config.toml
n_layer = 16
d_model = 256
n_head = 2
n_kv_head = 2
head_dim = 128
d_mlp = 1024
vocab_size = 2591
activation = "tanh_gelu"
norm = "layernorm"
norm_place = "pre"
norm_eps = 1e-05
positions = "learned"
qk_norm = false
attn_scale = 0.0884
bias = "all"
tie_embeddings = false
parallel_block = false
init = "normal"
init_std_qkv = 0.0312
init_std_o = 0.00555
init_std_up = 0.0312
init_std_down = 0.00555
optimizer = "muon"
lr = 0.0109
beta1 = 0.95
weight_decay = 0.038
lr_head = 0.00863
grad_clip = 2.0
warmup_steps = 200
schedule = "wsd"
decay_fraction = 0.735
decay_shape = "linear"
final_lr_fraction = 0.1
batch_tokens = 131072
seq_len = 256
doc_mask = true
train_tokens = 556300000
steps = 4245
dataset = "wikipedia_en"
Each number is 500 + 50 x the weight over its row's rms, rounded and kept within 0 to 999. Layers, rows and columns count from 0. Numbers have three digits each. The size before them is the row's rms in percent of the matrix's.

# layer 10 MLP up, 1024x256, rms 0.162, rows 169-275, columns 128-191
094:519480474369452474424550455385549534434573527495583454468464626467532518596573503567512463482470454494456513466445584471567546464540463490554371550528451497499502504516432611487436595581423528
106:617510528499525565510425549501567523553588472439493558565562550508478511448537439552480558499562488502569553587504482476540590571501442570492470432515528541431450680487393417471425510501469434
093:507457421562495553444483623498512383548416375498429543579508458568401547483496501510542484557557536583494385477458600444493444427564578544527527485481515476519523620516471525469502418496534489
095:442511552525514496583443510539463542393562464541517550460555459455451455487471405445454547474412523546505574485475467490567509532530575387471501446474553407550516605540544477524456508521547501
098:470441538479559517445527451535445557508487567540552500595486534457414502586534489502360525405470499575539636539456504580389499526465566445461515408492534565501479406492486410549477558513513566
100:547480518422495419463514523497521533437566425588429514518561500543502578531525577528598482492572490523425570496575480437541540559487550452395468491497541539441493490478528516524547513507508488
103:518501563475567520539481498482487416512449468487500524603558549483532523519475566467517414453505506499529486523437616535522467433474446461601462478511520489518437422528541572502598516522540506
106:464510538584446473584542480457462564591499507414467550505499506382437531482425535485517439422515518482498462497545511537428446521525517563508519514506533458500541566565513488465516525515495487
101:499509546427519611500494470517462572606499520425549500557505545472488455541562450498501547465506553527511616471469444524505579451374514480630520612458475534539581539556470497450576468536455463
100:602584575484528507492457529538450550538587490547468521470513558492502504417543499453505511482437547527509471543508552518466575467455565398494562412460608529538496559443418429530501501531543456
088:491465513531490560481457504575458509571570520518558471544512455578510527537549553455467506509530495476493419550573490562546402463496381491562494599515479499418458443349475585509538474565514533
101:511475521501493511537456468501521444496482487531530524471424501418575522587577509553452535464612450529506541546472545468425443413474428468507570490386487475571427381503444483420528540522565509
099:450463515469659517407485326442527461479528529495530476571483475464571489509443515511500456476526499553462531564542548539459526600498569457576453612503503462437445454441546520495495508533530457
103:538551464443490529444496495477461487542557586537543574462400500516447465511526615618467506551465574505377520483501524534449410529495489544540555434524427519388549430484447469465473469529522527
101:539526388541507583428468508550485550542607561549550596445545554487488474575475429539504471596534545443503486526440551482459433505464406522564570493546499453450507447488592391487495531478376476
099:553458554554547505547438506540543496516432458467476469540465563525544518466440522551482559531513550519457511559451527530433519518397510535443543515514477470566440584454528482481512454513541457
107:583487477541534459569503500506435625505570542559475539481501520495500503563519445462535445488531432570557587602504551475461494439507500487542504574562524564500588473493477402498510423499552513
113:482460583364482466534427447465576550491493538504458520506553448513444546571492500518523508564454477499421523515557594490400589459480475481434494498421509461408533594532490457464557461555477476
096:553505540584534473422489533563494486442550407493497520554467526453523598498495498559500410488441599523473593430470502475558513497605460491473504497594566495514603482437510453481474465533419520
100:440504413601475512547497520513498513511501464501497489524521504490434565510448446452597498511510513492484579501503503439456477443425554583444501404556624472522498485478546495492484437502560559
123:410520448457412381490495464437505438536472451458521474490503534550521491583455535488516417496496580596472575562610506501498490434543482471503504426520483446530459368478492496574464510466526564
088:655549533464453484489511417447507472487491397524555460501537408474536535561552517420506593541519471489462509546628517534574425477431487524546503438419428512462534498555445583482502491491526561
103:509532538470497534429503501511493456574446543420453553558528534466571512533530435459553460504422548454413482466506480490443476525529495525478476433542473548512485522494504391426490489605452497
086:484653590560483542494448466495530500500467582478484571532504540432535404505554418492496545454519485500491619531443422490490507410501543537507491517560467424538460510449457540547552564414508517
090:582514530395514473539512538422514511620455520491462421483506536494480482455562516408450539511490420462486508504546554456513588450524507482495487384514427436570551461452412416481585521611543505
098:506474403459538457439533450556453525442529578525583473556476544545464461471446430508454471547493496532512466481468520507522511512531562457521534414537509460571500523422557577512464550552506566
105:461483491443485633444486522533479438510538557512490529436459508415536543498482500473543583516505465486413479556510525424547568485525465550473469449519457494601597572477420458476449560464447489
096:488580447593394523490494431417500454572459488525470569554562501517490557438561412555505489544493426447586426513474434544535485534513587472441629466444436523459553532554427512533527549467544514
101:410503455531541520446475484425568507588457519461474529528474529514519512567507485490606471410454598459499483465448490393504452451577467468487490543537529471480522523516434498593455460482451534
100:501496490486527397525492504467488451604528515474543469520613496499555512542498499497583352591520463493574429589437526510464460513482566509478505458515466503579415546544528548454527487469448471
102:508440482385562518563407540448447497531581428480503569551498425607493440499434500591576492492451439475477518498504509547605532572581584442485522555470573545549448472453456460536490602528555463
099:558540443507438558459535451480514490493560557566557486431430520391427551544555483390546487501475513567469452551532535463503526485502542569451497465486439410479638522505444528577572481453487526
093:465515553471480383488541520479584553524462481423442506488513548451468488500562523468556511459503419431495535536452523586418514529531515545520511532520432498535561521551559509406619532581519464
097:442479533486467466551466434574473469508465512479512510449498591413621533533436502575503554536558487531483473575497480581605468560476548387476482495384551575445547477442472420479531485458467500
105:433548478562459502529471458493543523498532628500433516488428454546593562521491461497524562530523391528501384605488482495427584545459378560471456498508402525563513545504563482437484490527433479
101:512515481517531456469441566403549573399529483519488475487415439518525468564539483575512575500649461576532465596575542447501515528524498450462501597517506475559513547520454452474493518458521541
102:473379501461609614548537506502509534466503551396626533517573443462524499390420525498443508462497559482548484494528456455468575495520519537483489506496570587521380591441485591539444525513429406
101:525578454513467505494484574432529507393390575460457502548555496458495518422520418573577559518492431555555484520628501526503547414441490485512547455529453526516467467511548523499568480428447498
089:526510463506480553434515424503471528484515541527571478458495422473504592492471443508579469577472643520506458533519474499453539481560388536562483567533472475499501494571505486574580418455516479
108:520457476446495577561501472429507526505541485487421584537533542532452527515522559401489405402461559483498486502495501521490525555515567511351437494523509466432431504464473470503530408548522473
105:513486557487504503487522521483542436498446480515491382460609550517500473542519490487538486559501483461509586466416529555519547494416462545478520458512614549501478501460542456451528503455432456
099:458536582545572452593503437510528489525368472482516472570567516428528437535481487369494398444480512557432515397561484491399528446502511526502452484525600438474445457467509479473529527499525630
099:570481533391498573507520460526598503457437488559453488498516494456554546429500567495554479590470461504524490493416504507408474476601519453464438502467487461463453516499495484523452461535533474
111:534529547548496498486526479489479514435500408659463546516448507480554513554580528574568542544497495478452514412564419516515490525400454445437452486491465562504473501472531441505434556491443578
089:407495587521519524484583639499408510546485467588452550503518503523583527538471534553514431466578478515460543465524492537553562518395470521555500489570503554473499462454443493518549446483493566
101:356566490587495539479567405528507493445595499514544489433529517478469408512555439530514468554460535459432614458473476475449562385592489516404566508529448526471454515500557472410508438550481600
103:446508471457525527461488550455539329387459447524489416546503536472513562579469480499581598472565491434603567471551435482455425461507513391485572474539497496522540443465524592490402502479505487
094:556480312503555528495464504536570580615547524518430508504455527510499421519577546464563574484518492474465461479519492530478540550528522469506529505491508466525538511438463446429492490481555434
099:484534634517474550421521473512517484446498490462574478503581562539411452484501397473490593501538507523499429539479473522483547524469480495523460416501506477591529534488499427371409530539537579
100:567447543562507465514554564571571622473377685481453461464434502491504537421493531510533495521579504528500547557443526447523494494466447514537516445568486575449533492528455544499544438489501538
110:493482504467482484498534476531454516497508407503497430498497463445448536475608546500573534476480441550434460508532576500492472544480511478477403565478423497600540530383460469498503499574540488
091:592516565529484531509448613506559535496402534468469506496524456349439503505533569498454528540559504479424440522516519550503526550532542445414508441513547616514409564558525496514522505548452488
094:577473498458529414446481485387557486543412529384601517558504561543578553518521499545485530414508526523419502512338476435584477480542592468468473439528538436528549477483512583509513470524504467
092:483538547555481442455511562546472504472539581442416478506499472531492554545480486531519572514410534514502454477593488541511557503483529517473485491455519525604549440495478496451507470579374406
100:482523492460541577472569482533498458452433473511513531527519480407481508569431411630580517394474541563418459559494524452504547570443518347576432483568488555463453518475467547559457468479476543
105:513527437495496498505545548532516564588531509610409528429569543492492480474497484488410479540529537601460462409491477450526477470526416446411590443570578567554529531521509438527508434468578443
110:516501465603497388511447482476470570446518562537604555428384520499489472598528468484538418491526487499423534429552534533508556492501381584513452545558547557500491534509557524482409533489445508
094:430452495537547422451492548465530602584443504516549493529415553532442483540512426512432542476534505500514491567436488521527416521412552481496504457539398520510482457537439559559464550432511517
109:456534492486511534451656417548474483483426574512512516460547432521442535474393491561534463462532488435528529530557584480500564432558555477464511425520414481444540509506529479556482496539393447
101:578600533522540534474490436502477484563452467438508483477502472474485473523551502466530425502468585481499551511425535502488510405384525481506395468576472524527490525533498463556459489477509531
083:511566465544467444426448492431408499562478589491574487668521475453573508416463413504512519394401470487593579539490482545595525439393445460586537560466420390515502575456434485538484411560480535
105:529548601488471544534544486532544487553524498499575557468368548504494510517495490532608540530462579459507429517426530443516556521435498438386457528544560560474502527512587498522539552465442472
097:543496454583535412514445589464525452510550376564501512547629488477395382508575505520483467602437525473504515412510555519405499508518563564511545522510526448580506519570462508519450500597558501
098:515514495485474562445590488495518422497514522566516483460483486421524600457448483424497470596554441602469438458559555540525461516535518494508606511535462540404492517567459411517462449411516459
102:618536443545476508553468572549530510518457526496476444532530476510561498484510516391636469511529434463537423635529497494496546491537489408411423536493504576550515507439635565440481511519549495
111:440536620511492507522472500623598452450509503538411512587483464447504564459529504431518536503543488464595518480494530491519410491507425564447521428590493516480564537495446566499535657522476543
101:479461437557452552513506503556473533532405459539571611518437376585521541437479548484493478444497460535507455549469566583510575570437513449408440465428469459508475460412502442517511477533475482
101:507491513514529490471470442620523543457457557466469545471509409491463537423583545524441439530459493484546521566589507530530492474531447461445405470589580539543546460524526364514535542496485457
101:552497478484538467502601508459562516422521553448536465466483526499499568535464613489534514536493498421469461522513470490502590545523540589423562482569585419411468484441571524447470423584490410
107:539466547547514443501541429501533485429448548347482510583478557530534472462478518438434510463560503473493564407461521496506593566578462503476538459626513475457470558498473557456488490581583446
097:494546382438545481510556483566547542579562535540396505574426557525528534460446607538422443549446460567542393434534504505458516510575441523464553578518532547529498571544563526526448527466504497
098:501497497486591522450421475500458492502440542543511556484480509547505521565537521409557536491459536472530553463516536418545500505471539549461508496468427509542408419479570551519517527579479463
105:524536570470438391454446477526499525473456543485432596553512511528397441471551550556615469495503501448521520569456439491523582497590546478522547498526540514414425517481427578485603448458604500
104:496549502589465580470521545459466538524471525480463450544463538463539474501510556573562518467437533522513495526526442505451575540569530528559509512477524423525593462453452522449514389465510443
089:513546589438487484576545485464578547487562549439625601558582626503479501539559535507476521454458493425492597526524585525473419567573585565524388516492413519521455523458492608445529546494502422
092:569427537435450453461583396462476537520449504502636578565573421505517499503534507574550523473567550557474411595512615545481476591475503444454529483445534468426532497510509498474529528451487506
097:524583500427578510489447482466476502464529535602507557501466478559437477571467447529351465539413536563482471543524587495514492584452600467465481572624538559554472416383418495465525498477495511
106:595498541530550496539469500489439406588503455489516472531512513436613441481579428460446477447463627543520514473552568538542501560535431383406403575542551486500470515499521470558500543454464463
096:441477545518483511582489506481491486495539553527587591534478592444435533455579451530450470546584542468586506486511440451521507445502430521513510557510529539466620557413484553545508509531408565
105:491469464506579467451596435541519423451503553484539494600527421452514567534531461539497474507531493472538567590469491486468512430562485442525415484595439504427515407462500436563565438533511464
104:454530471494468568437491568538552481519483481573453499600589572509399587406581513454513447491595416453552544457468557447493424474537536553556583514545525530433515482458529610426542540529440494
098:570453507438570440553529418465527492467492435451524617540520608513474517515524500423424503529427552431477485521510466477523467427501533469547403478431442498507561466495427526490513596455506471
098:516434534476648498538448445543494407568494452462490476368478574493514532395551516484470467574582497442494482551446585506582484472554496539513526543460455525530479530557423509539557462492401509
086:471508450419510442495518541421593411526559517547547499496504550482536457475514499513486417529589442443482514622502556557504567441503473497507580399493473442531547537486499559504511536400511461
104:476489483494479485586469523497451472515547553497473445464574426613518550522443555536607474410586490475414456565492515498484541489448596488484572499551435445442555457470592460551442395476512551
104:466587516459551500575496429500514573548563435568510441481583523504475545459504431536531429449519575483489549464565577459468514506578519481518571555495421454452494490532525428529656453480516541
106:599454610552465457412433625520491572419525486395410469575493491502445535515483507504579437577515488602595369488439506484479521480498526450454511473564480418582470596540569521447470521564530489
101:492505498487477498532471576532547498608586502581518469442575461446424588558479616496490605492526458536493470530445526451569524469534618425493374488434550533494493526479556574460554472506458508
108:485489520531539470489462550483576488431437556514561448522474382500520464444581504496548468498524480562439525456500400520514530417542423503601505468464482504535474493474459367538546572531517547
096:527530448394595501428534466506503543510440468492561519514421483470511530553493535602461503440533530402373447543439537593467479553497499489481489507514504628522535489532478479491508444535431501
083:461479610424518487451475551545572478512452516549506479462552507509437502511547465475439363504546547478574493423565494502581418427609569551556589494443510482427531475538489599413347537479460485
101:533502460546483575595519572464561607573497399539480481469488443486454508540531465535487509495469506509455484491486534520516508495516476531548506550504444477523565369418649472495477539512464477
096:480420477507447525461439415539478552476518471506468471545592489512531523524557492458578536449544473615548581458495524523487492501646471490580532576447378518470493434546503515519499439455481519
104:580451521501521486479499410432491469551450482558508527458550526498536479435473480509444517584495506529518561502564419584503500469549479588526595505417462408468395573442608481522557417459478435
097:515433547535445530511474516467498442528570567492558497502431462460461506474566516439512522498481483558484506578535485553472493442516450427489506574459525579534443441454478525470590457546473534
106:498492516488491541535497442560491508459494516484429529459453469410609523512525550458579428507524489469487538489466492523467432538505540495465522556557397548540446508478440467528487411511505476
099:508500460406535518513469496489516496452442492516578472428498517509500549556594514617491582443498481404465581435395516465468473435488546477574581489517464559522509497442519556497560391461513489
075:492577651534483618557555494522460508568514521502524446494510530453555518537547337448487492507442449561500491424531482432456466528493499477546606550522511464539464461490420551620572450481452553
095:470425477543491395650495565576500606503565446547493485476526485542494531500677643468501455496452523405550442500517437576542424533450504507494503482522541571443461514451542462487531512535454500
093:504437511442506448479513464451534456507578477535539504491514486550509450378441508468485437516419576462483466519493434516521569443435497482443496522510547468525395542582451409498505411528543419
104:485561515553472490512472520443562459548530550575483529528489461431533496460423476494537489535531501476471474453510544542562529470473546505546444494422490479464522525476450401476520545475442573
105:387464416517469516620480471597497438493460564469487625490400504516398567547510476543525450524510478546545542429432531515503545517565527519500529562478609584517480574462463517488514459430445462
104:583554481445434559548567517480542514593526481475542418454564635473419536475563424522535543575496497462479539469482492504466518545520450562481550462508535473491470558543542563460488534485494478
103:432482473508513529415484504521560555420508466536375471441460500571517500547442474378537496389561488444477503509553514436539501414614460433528545600497521547489559457534530529531552506536557542
104:426515463480432500521487550478482508486510520465523516450474492518366408501506524414515464448518509463518538538497524559488460497431440443517430557503603558529474561487520565504486505490535502
100:453471463540478510352555443479494543455481527527516508552509654515485509437550483469506565503546586514529535455444583456549409490510421458491526573409542503563497509506501442477436579514486440
104:526456522428512464489538482503570542518443497606460454548475471547594453509486607563549492474362546560417516517556537554522498455554454517551555553580492559463494408403436422476549506537533466
# layer 10 MLP down (transposed), 1024x256, rms 0.0877, rows 169-275, columns 128-191
088:438530600567527526545523474542507492565429504515453550563524485511436577451478475352495552491524478563416434535511458533313540523443467509439585542610515484463462544573492472510471437485513490
106:448561455499511466455555389489579502499516459488469557557393498493405613519504443520467528450515521464500496474541425395582419539522588403491526499515515516492432512478438524533493480505427507
094:501529499494459507537536535463456501484481575501488502462461523474470529563453538451449563594575450514462520421590489422547525580527452469532476485535555528456377481565513535469518472488511580
093:461470531434423563491470532459541454584467497507563552524541511540558456513471534496512477504468488489491516477647460546483459445490436441424475448528523528526525454462566499457474370457441463
097:437498538491427477530448489511534477532528505452398471375517458573542520522450493491555511505601419476489456480439483446574537485483549554559509515477537393483475483511575454525598501403513552
095:494433520426412663538476582386449550505478570441450528434483451558468439433482492508551479595476516510486490476417529497500419412500593502479386505440387503494520505552389517509489499504447543
104:426513567506466487497492511477464634493497481556416449490596468546446503497465500530448420403386497424474558482486496433512537517482516544597519541468465360487514518474492511554452481535579538
104:426401506434487484472526538466478513429507441521478658559518490547570509492480444568503412507389471576458507515393575464497464430518464427423531472532505500464521530476484526495567589485474532
099:493502471534516511455485595584515469507456511438554587495505479516441403509558550560470390536442469435441569499425493431516467547473534524485484392669480477430480554507521476504451492542490543
099:548556513613497508535497524479473466410458495582520507402441435465556569480496523611481510538428380483453519539519536433574425531502558470464538484490545464511554510396472587506549496548568500
087:521567511544622518593559519498553492472542482518468449453457474574459470473456559653438536453452513538528482513574465503517544385549503524616496519435504529543419539500416428528574439476467475
103:533512462574517451519514579498444506564516533406399441462522573475463563495474466549514462462500459532504502434637431592521528457457496442421528423539535523530519538466501473538437412484490495
100:488582472628508446575462567499456563408519475536492575594414516541493415597502422501527423421512516561499468470454559469449528515587460530550509568506589602599439549541517526468504465488518474
105:519458433518449468547476433497480456459418482493432500457470511487556453589503503532609416393424512494506517530508494461526463408529462401527490455519540521502516488479516535529570551385554432
099:521513579454489523554465498522472557504519547488465555488487544508519437622575495488449431480484504540467498509586652487518551400449481526423470586525401546452519569418528534423473511450569579
097:509453459395475610507485411439569520472478484571600411521557479478602516463536495518506485476461512483616522503430539542517478471416508525471532546437519490527478511496464583395532509550402511
104:536547530434579511543510493444536492481509511618575462458393448452435464564453522488439514448511569458475528485565556527445460440544527461451411522459492450553460508512453469472401505519466435
110:539555575516374482450460449576545511528476548453481525433558489431551505470467479498449570536582459513521575453507517490425598488484593570501541525407457499492472538489514497589608506466557551
095:450435459494452493467427521516512501539523537511446491373548398456554462500535600515484518475483510541471517494540510420467505384486571471570584371480524512488438530590525508466558566528550411
103:479539526542485496529464567458511535458531452538525499538510496465456464554508503564378503477453552504471480492498361503485450507542499494450444499622473485483477517559441577553524535513530508
143:569482530529498531468495508493527545429515543535534535468496467505480480440518506545503575483498439473569412421416509489510511596454430533468448530429510548457531615518543503467576512536428460
087:480622517510559516512497576552542509408523395532458403466450613480482477528494399501573489515552462513493542411548548439436504501528522440486473533548507445567472486537508490493481514473526487
103:521506427482495528524441539500517504420469575569504509535592497538493594501547516470359419528557609512492597526559469516524627498500484397530503571483520577481476599471546557449486435500420505
085:387492472371575509482597467557482540510499456404535524429470489629519567583525535493460496408479492587518531538478574515473431471487517552600585469463471550460454457542576477484438546555460524
094:500502516591505479424554485461503421494477542446499512548478495511444590531580504537442498527523504426588550569482435563446526386513529509540497507469474455437498570459447467514468495485519518
101:591524486510476546541478568557508452465535426553425436462517507572544488472423445508518588510503368580490466552577516450486576503575503531425457618406544506444504496514436449523452508438415490
106:578431570467478404481451487495604468522526490506459448586492601499410408525529423498464475412543461524490519421527449497539466502351516532508486484558460514384480528417640442476431514442515544
094:455515597504425560447567537500495441503519514419401473483507493476473501516467533509471425463572477521529572476487540475556579526566466496576454428506456478431512507484472436465476399525507498
097:478520462476485544527526506456478491535562516465500401482549527562491553491506541456450426520454545490546486537483540432448387395493482513463405455531509485474515498516576526572465457507603518
095:434574546418497464531480434464448535471502461476454549576527499577479481518543506471478571520474539489609627458531516477452459456459470477543453472514514535471486528389447452516537422561547556
104:544519558471392542508539411450520510451443500473531483524519471560449478430600535574483487449458418494463457541534525397520508514548411511475455409434472443511632523413436428479499565512574481
099:488408466505528535492426503539363432545578465491501528556451488490531512473530509572430432496526557500457585484493559473450494436474405503502510523444402545450453532514543485491514413501551456
095:539420439484451576446457396475548468398595522522473580567554507478514511430431582626551504509480540458619468536497469444520563520454443504605448614475476489373524463460472490546428556472477543
102:491415417493567525500526555422540449529540569468461548504536533519370578380427619487530424478480546395529510530596509492468413444508497523538498527522434468501498557476493356463434576491566551
103:452554519328428486419532479574427432543420488483555495505573554502448472503567444539540512503529553462513438500484503486552494478479528470513602433479491481455397571486575494450606446497526495
100:612411588374415422483473478553461538519509678482519543551574449491479554585477500532516503487447585542570423465591518561461471567511510524498435507530537488418518493477518465495536473415424449
113:494504466417435487515489405492465547512486535543533384388463443592520563452522472547527462519494596516584518495448516494435490551464442589539478530521488492503479473500527512527482594372600488
106:494508511550401495591529472513474509467499523534403527569429527569433535536492483500591442415422398629485448510563522441486481440484509479415503555527533586491479488444526583483486497439548452
089:474515571450536486635498528501580561528565536468560497544501513537544325502550536539407523423480471636485527529458539406565540472463543426463534501508446525454505559580373416490464501453505562
105:548499418515508423544598498487553530477527509563513477491516489370448444533419531491481466419485444487543500512448572513478508596474449550438447373533496570589493542499517463462522540406472523
100:470497515532479555487449471503401530582475580549478522524546455485496539521435528484452530500494434473438501542532538453537537591479530540558571518416490472511495566477396547541565437485533567
110:518536474464438556456562560447475525463545489585506483451472447523468591432480557606508576557507402499526460560402518491523444589413486488494515539508372615606537605540461520546488431533468419
095:422525460432510556520418540489589541517534560495537533536501542581519515566490423477456388437507467463483553474440501524561458509513446427587508517427492447486507524505556529527403521534366485
098:531511466545484529385477517499487567524470480479525520516533609544418488403537438459539532525462456450534482468417577470529522481538539456508473529532477458475586476550466392461481425516461511
091:532517440579503492470562449525466443429494483504526486446488460439502477510489544491515472488491485564486481539601509518488480510479542542415518530509465507510529406555480535557467595493527506
098:518440476433439467447475515417585484478500568506523596541444444506564510507494468417548474479634515464504510523537557545575495506472486488577470487505539487445537509530416541550469574506481480
102:473502511468387557533497543549612547517578509497525495454491507535511439480506485555422491514473462486450495506479560421573491515556447517509486527460461497551548552492388541536515504463453488
101:459475512479504530592423488493421548504446534557458541546483590516475532397491494534575466463502477498507543531520483470511571502562475502461571523558534496524424509477479520462511496568513541
102:478584390424554372574517495617564541508523463463441574472441455478542490509521457554522369525458426470476479449538483504438494490461481430507510537521573524468501588540564526427513471570558493
103:431496414576461466537483556502565505593475514564494477454540517460505437550471461531505502471422453424546495456531577485487472525471453478571526536521526492451594552497529503501447530555549517
098:496600502523416466480513566427470439505481494545586522487572419551511412527509449516549448488452550477470552421544464547429565458582528545507525471563511479521429555609484552518599487467510446
095:487527497451548545551493555563659437497524582521523539488442475397401461507522487461497407449482474555520519522458437569474546479530398415464435571561511505518459570558463573389508511504523475
098:415435554486451468532543517564578557499599495574425489479460490585450495569504445449519524499463579619498406496540492453455468439503507559501495511505509595491443579495453556476431490431439494
091:542543510452529566569461383452581564510555430463464513503486602467489514504497562447499483525483408480530471531496460421506506515507476480526543583482594475602455551434551474495359469574553525
092:512472531609532445493490524488493476435509592516454457510534578524425548494494532535449541557386555466459540503615474464447522483531422502420468552483461388470448612471587472477495477489508543
104:510385452445511444546554469510438485560413556469465461571491463392509462491589439516463481529503533435490470543461564463582516496556455493483420506537512382460432506550497560472441488515592510
101:504521460459490493585466446448530471486501426556431512535543543461580528493450544512457563480503431475458408522516472491547554493529549404521571393556468505514440487485585536610580438488463478
097:393458543481503533579465492470483469501416429488573484490466466476521424396527520382589492505521501456522581502515430501463511503484463521478590463520459445464500508470467509439477564498485453
111:551439511641462412467490440495482563504476551498470531582497427498453449433430491584470496526475506513456417481494552421502517395424522570420462431490486505506523537497578526452489461501444484
099:407485585410521491495365498483474493540517416472515450423411426517582537557478554319559531460436517482444564480570432465508475568497581462613437556574461488417432452528454516504485476489510549
085:531459531549439495450468492605573484525487484463476521495482629493441557536489431530461480519531498532379509600522484416484514478596483456434519527600543433607572486499495505582507449416507480
102:438509451553577427413599560605436467554500481455515529485453456494486496532496511631498497498480551635473577502529471565425544445521417516615436449467470484423540532406481460419492502515532536
093:456503484475548491433495521453568515591530576447611619588420473546491545474512512484492473548538495555560390467475449526562533626445372487527469438544504493544472474435426400510556529487420535
096:428507585540512469542419524528507506584490518461506537492508460532456535504477521497480451473492516651413452434487491509567557517510553477481476478488449497517506453539491463497576551532596495
097:537471527385477465483462525565478504506530655556459536393485487451630549525488492489468519513528501536437525510516485502438412398477578494491527473509438491567452536532526546543484526440513562
128:525501360478493436444511473384478530551502508550555444443513545538496441517549525565472426498424560569412445498495441504457558509473527474596539537421527483495470477539543450521476402465521466
101:579519517433477603498412511497499502478423405481513616521367456501445409513532444530535556511530523397543426513528495525462488455518433439466390463486566454517480460518432560503445489534521539
103:420516639503414564543471527538550527459537482467508438460524560492500589538534435474500576510469535439505553475520443443515553466493565574471586535568369556427415539480477538510512515537510478
105:487491552487477502491408516518538523468494434587476492446445454489625483513459567471521568521440428479469519552448433438522542506502462480570482566565438594435486503564467561507554530457513440
105:440542469475519453501474452599547551553523585529536431487454507541501536450492538416443501459421472476533486482442565499519498429574652469493429446516518510498478546421486510529530445486402517
098:501458529456609475514593551541445537637523452479518466485590540436481512592508462499538558414537471520477483488493489459519493447481427454553487569485502438569406423501534399558475454436515582
097:522468487532480467581481532591391583602442472484600480459489516401461492530463501402534527515599346490480558540492448488474582455515411523564469449571546553479489454417442462383516448499493473
100:511587417470490562524560446505474535573481443456538438460494492505513426556533507543550469439539497573540532418491523575515476469459475468421493602547480455505479541471576540509527523462477539
100:524456534492544423509464479461438497576495531443455465579538549364580485465486554562478497426500491464497578506576539502469489454496464541506481595530471492441491604447528401611422548553514466
093:490498437420541481429456402509490525515511498538527476611399575528485539503437488408554534516457497554451467563462535477457404508459508504510552526410529511515470485509547492427458538544550577
092:425470356506548460431482495529531399483496517471548485543530499424559538484515485544470465431514502555485546521527610562503564371521521472577480512517546501470523473551505522533455492503558457
091:451516602538501424508541502431515517466497529542473468522519507460486535486523531459537514535510625545483503483530449486464552416475441491471494414466503399523632459479508484523560593488581511
107:484455534542471622460434450435527490528509484439437480515455572442500584519607493454508455458549489446419519570522511528462507493515408532536551556453449543464501449447516668474555434524397517
096:517483571607365524513470501470473478464434449476521534460600470530482424474492531446436524419414493612471461486535552509418492514535409516499444576510412523528508540491489421585502549523586497
099:484542486503532499567502526428528532509464529554483563499570515594488517572437518572456446545461506561455580617462423563421510602504439506505452445546536464527486583461334447528580508497582553
102:385482574551583473592563502481444537487446498429404424499544449414421506518395541509450543538419472500501521361523524504528536582505536489516514445524446500462448462498488519469538509466495570
101:489510546599484493586508528471455542506472441497576438427514470519508426425516455468535492511456404530466372470460479468495535541505453473489516550538523492563445533433448387434450432516564479
098:551403497498556523541460539497495463521446459475594495522479599508523509529532536512482473509464587532491526501401442480523517551503437463514539483529511587467468501596477528493529411583595536
086:544527395599498542570399502548519500405476478483434606464453479512468566532508533542507425489484501564430558496501515470441434389490437457521451468458478508484480449462456516396544473494524506
103:519478581534536556431488495455512483531491405557424577562629514526449470477429558602589545483438539526523509574554580513503457511509396466482505524580557459499557516454485496515540574553564400
105:544511572513478450512471561556456507503487480523457506486516553458453503462489524406488502443543486416510443518530555612425606494456567568509492465520450464456472368502420541547568398461462521
101:451512500437606550536449508493422497500420480461631526438463520507501472495565553533457522543513526470584521515537519527592541435362462539388552601467460535406488551542537581470524433474583521
101:500559525524527544531557482422468542560478525432553506457440521556539447494512485495530540481544534510416470519485513538465449505515451610556517538470530512524468495515452506593544499408454472
101:501523497523555517526513390444431570523588556489527501627552500590521524515464476496484514514530464452553601507482511516544466457449573444431562455506418571465502530450613440457492383508543539
098:473540512485528622541570532519428460447493528425609525535499473476529456449495487547480614517459483508512512608526599421562469515450526453403528453462499444480460503467469454627543467502497473
089:547463464513580497597511513535499439437495521544603465564526509503457581502505531435521509467476483511525559451443507492539489506500378479434543484537477471474516452414392535582603490478645491
097:517499448527515500498504445472488468559468653517562481550456484543575525514548503549397513398544512530574600460467512537539535442527490452456493502555565537499501520523491440489445438461477604
098:504518485514421566540506522535526522590538471509526441497456456504537517413496437550429471527517492457499453499544425456491550501496418497477477420542499442471553528523452534550548480464530563
115:397522533427462538601531432442407438506531458511533369550418551555514406527543474537497436471402450454499547520531492456543486533420527530543517542439474543467543541507457482539457408456541503
098:546436526460544477563471467323477539485520529578508522484465500576420455554430474537492433499415511543479432515499519438504500552559557550586430529550427480529457573478497478523505534502592532
101:500472483385485500459616505463461412560488523544522500483563599484489510458506503444500541414434519530518519557646546526533504493472514544531498537481576430503546442556548562461491459514555435
105:467521510560432465471508496579550493579544576518446534419544515476342421430514526504463543484430516557515501424437514538502613496459527430405450410453536489528578493526523425548460436548412470
078:575433365481507455507415535501505476462502425481477511558595359531414502574449564533533458438555516490513531541534549577507484535494440517475367527450496506471532586471458461446448576474470580
095:523558501482540577408515500398518494552460486547581495438531562576493506427500483437559484515538416496458504485594517456466542446514463479560435556390448521506539511503546501525500517574473490
090:459620445475482545483534473626490500398476501539463437445590481518477626527455513518574495573462454626521503469510503443541517477525505540494570404581494418524534471424456491571424425529481409
101:455625528478498528410477540540525427563595425613488582460540459527459501498509499378444492578506581542458514485555501498468496507540562577497498592498515460483580428478525535494483526492590483
102:508488549528462547408576544482516479654582502516570517501536519484552518452435480469476575394499527501466427531577444402500511553425487505480501508540496499420541533501499473530570475408448536
104:433523442460550477541417408513529545436511599521473546406515388510539464598457562451488457499525546438500525549479405526486526569466592485480487458576558577501444440541531524558508542487567439
102:398535396527534556536462425483470507483446481459543426526471515525498515465558508466388508610433540503509518545503553504464468609404461556568523518516524546481437525454523540540504490484513510
099:536444544470459504445489513516461524523546577494441480494461458479440542440511520510497572601555465423483447494522512476432465493533499402505494501555425458516515480559484401609458499487478464
098:518495583500517525565487512503532513496515502437566459516417421487511523604506521468386424492534448405589488526586524478491498479496488493655447562405498512529520552433488440539466455536556611
104:496547486455500523523424500392540531311467500470497464530505602453460531485480457565557506505546557424548423555461509540547541498518587572490473440551497499440496481554472496552486470403511586